From a checkpoint of a small transformer trained on Wikipedia.
Training: a variant of Adam for these matrices, 104M tokens.
Each number is 500 + 25 x the weight over its row's rms, rounded and kept within 0 to 999. Layers, rows and columns count from 0. Numbers have three digits each. The size before them is the row's rms in percent of the matrix's.

# layer 3 MLP down (transposed), 448x160, rms 0.0961, rows 435-446, columns 0-79
098:516474481508521526486493486508459527448507465493514534512499493504502514498515524542502498480562460509466476468492556468505449522433481519507500511469536492503464465495522527487530491497489483451457475543507502492527513455485482499471510532
088:486488529518503486479515460470536453523482487458474467549518494489474530546456494514514479485474519475549450521506472497460518505476481513493513478457540488498499497490493516496495508505488514514430520509472506519509515462498496498543535494
102:468492551533498504485488485514476479527499492490524512528496491520541498519453515508506523527507524535491536535490490515545535505483539520497526502482507490477450520510520475504505472564498485512479495499473516525464515493501507499473467467
101:466509515512520523491464470445482491484477475487459515523479513528478509519483543490500457508482524443501451489452460521476531510506483496478469541481495503478488492518535498501522549476490490477462492460462461496481545503528498486488523498
103:504486531502539504495471490481493476496533535533534476512533534508525527485502514510544482489494542476461503513514540502486497478459533500543495487530529492543471478471461518513503511460455494553507519457518545473495510526531497547468471471
091:493508493512520492447503482470536498504520538545506479543508481494471486477453455493470514524526517440496492519475526490524467491454492525528455516481531446513498543516515527551478528464481506507515483463464495483516519490510477520499474506
095:517493510475457451496467518493492557494499514528522532545464519467492515510516514471485481519484494495532483523504514471526500464488521475499526531518538485468518521470495485496507482483492489507479488489491526441495522493479519516530513514
105:464469545485488490510483478492505504523480515518479481516481474548548514502465498506509483497470487455482474513491518498505521518434520501501486465484499508486453511532481477494434457490522495536520492507486494517448505508548527438485516503
106:491538495529497456489491497504507485522441510500531490475527506517515486559511454492456515549515509470493495498519500534529505486487458490489505491510499525461475462491538531499510503464502497505479457456521535495494545504442458510504526503
104:525538505523515487523488496522557521466527478528494529506509489494502465501467500505482513515480485497505508477500454495486498482487508461522524504461495519461508497521506499504458529556463480493525488470515475475524436509462498503482501502
102:522473479535502476528535504575509503516496507459481523448488510498484474489462537479477480490497500514497499531547494522551498499536460503441537490486496473503546483493483508510496494518496499458479483501483489504499453485459497494528485461
114:506482527475503473522508494516450497526496501535522515444543518493521529501498470535464514500500508506478496537496480476533483493515484526537508529490473499492432489509505514491561507497447513458550463464503503534456520491523537514505511472
# layer 3 MLP gate, 448x160, rms 0.106, rows 436-447, columns 0-79
103:474507474515473547468494492520524461525535493508466507505495465500471456471504528521525485449479498506527489453450507504528518516524528503511507513474472490518529547516513519537529483508464530472472482519487536524517507508474526444490524524
094:513520493503489500492528474490516515492517480477485469499481458480483493517481514517499478480498532527509467464475509511482482498504462520521450464504510507483510534484492466447474523499523521509520533513485484457523497445498491497480499491
097:500482488527514481483512482456508494500524508477473450504507492500516531552522497512499452494494521501502496500503506519544509496507507531531482465508516510524483483479482490460449475556502515535489478482497499487479449440511540487476477523
103:532506524468532470509481525426524527463452512497547508496496495488507485492521479504499535492519486524529526475461569488489500537571546507483506486544462497503501495469506548501527474532502489516524512481453515480547529520490469492509497478
095:508533483517507505502512474487483490488462480518536507509481481518473500518534521505506516524448532472475519529477541494490524504567520503477532527505477460524518513515492521507523498510457490557489524489501468557521491479469487516468444460
098:491506487516508539497468489500514492501525514487510514422461468479503518442505482488533527491503508511581505512511494480524537533484486506511518448457466516511469517499509476483539479528475504499465508531476558475566483456518510449466507509
099:477509514496519532497518457498477509529545492560494490473478479546475474510531507485496502466484479450542525492502494512523496495478584487455505482532546497476500487529498502525486513496486498491525484491483475523500495527461492489515520526
100:474518529513452535479460488483501510471548520517475484496460507472520529513476472513497505528476537468584514525500489506530481526524486531483531488486460471465484508519491515478491463490519519534490523519513479502500524447466501526515498524
106:503474456487509517481467494467482478529501482469500573510523518503490545511508469490507507488467531484523508483514521491518480500483523463506536460496471517493544496492480479503456474543500495531505545558486470498459534549526477568493548495
098:542462495519473492478511529489501516514526469483521523494510473520507509505477480453489528510485476481507539551514456509463517499514538507466508490524488528472510476534454507505506529483451464478515508478514454534482523514518520493485468500
119:521485495473496503519495509466513492489470505514545546527535489542545505510498469487508541553483525507492577458478505525486537530520502483549491499500499509510494493487512500499545467469448471508532484484505530512477520495525493572516481499
102:493477485462479499511485454474489498509491504500504543492517465477498508493457494475519492540487480473492516441488486467509517511502553472475493517498441491531491505517531472514532479502508463442462515545493517508496527501478478506536519496
# layer 3 MLP up, 448x160, rms 0.0968, rows 436-446, columns 0-79
091:484475487525471498493518526516545495512487488506486512500522488468504502461518506513544438454479473491497508479494506530529483506489476509506457527459501541533524504501528493513472513510489543467468492494518524493457463506488506481486504523
100:490473478545457541511495517487497489505527542501532555484523489528479479518491513499480528524506494485538516466513495513532526553472502509498472478490517506497516474513485482498501513457468503469483466462478467536481509504468481457475467487
098:517548486523481526462518467531509468483480503518534527494495534500515519502543515473537481502531476520521514489476531475490521495506532486489497463490530505538497482541461528497484436547518448517475521456485510536576518508500515511470495492
106:451542512501521485489543462486479517500505528492480462486514474479459509494488502517512481483484502513531484491526517500480506472573501528484508484504436517492476482503504476521520491512474430502478469498522521482502481493508532508505503520
090:475503493496511522474593496504456478514476434529516570477490509499523492470482525521512503484541487512542486521496504478491518522543481536500502520461492496543501514468529518504537482435488473482534520468532481493503528530510559515500494456
093:520504478497490550497522532492490479521502548520489469527534504503528508469535511490483520514519509518463496470467528486507508502502517508456516499485481497452506469479528507509572491535481504547494481497480471535555496482526464478521550520
098:548455498504557519512525508511480530507510490514486497456507524503528519519553496490485511544499491514466533537504468481479488446513502490433490512485508446493479502549541535500442518516510442514493519510511503469478505510468462510520470468
106:512510504516480535516480512513507479501510523514460474501485527452519501553484493489478534511518447503532534520523452478475496523537502504495558522460506516472476517472494516499487477502522541545485514490430452511496516479473474492545491534
098:506492511491480511478423499480469514497521477479491477473510494495490538514477491493461510536505523523511510516523563496466509525506526471464463533472476480537489489558527539469522499516544514470434500449472501493479438493476480519497501512
108:452518492462522452511471461476510519497459482484529458551500482505503526486518516511503508512519491511491501422459476505493481514504488453518460498512482522512516505481492541531509498501519524488518504489480524520510509529508506474402533556
122:534485490489485480452518449523551488497510500440467496549496494467524497485484500496476530501513493504525471488496519503488477500470506451460477512500498479507471524479486469483461499504494483514457551510551506478544496543472494479499489517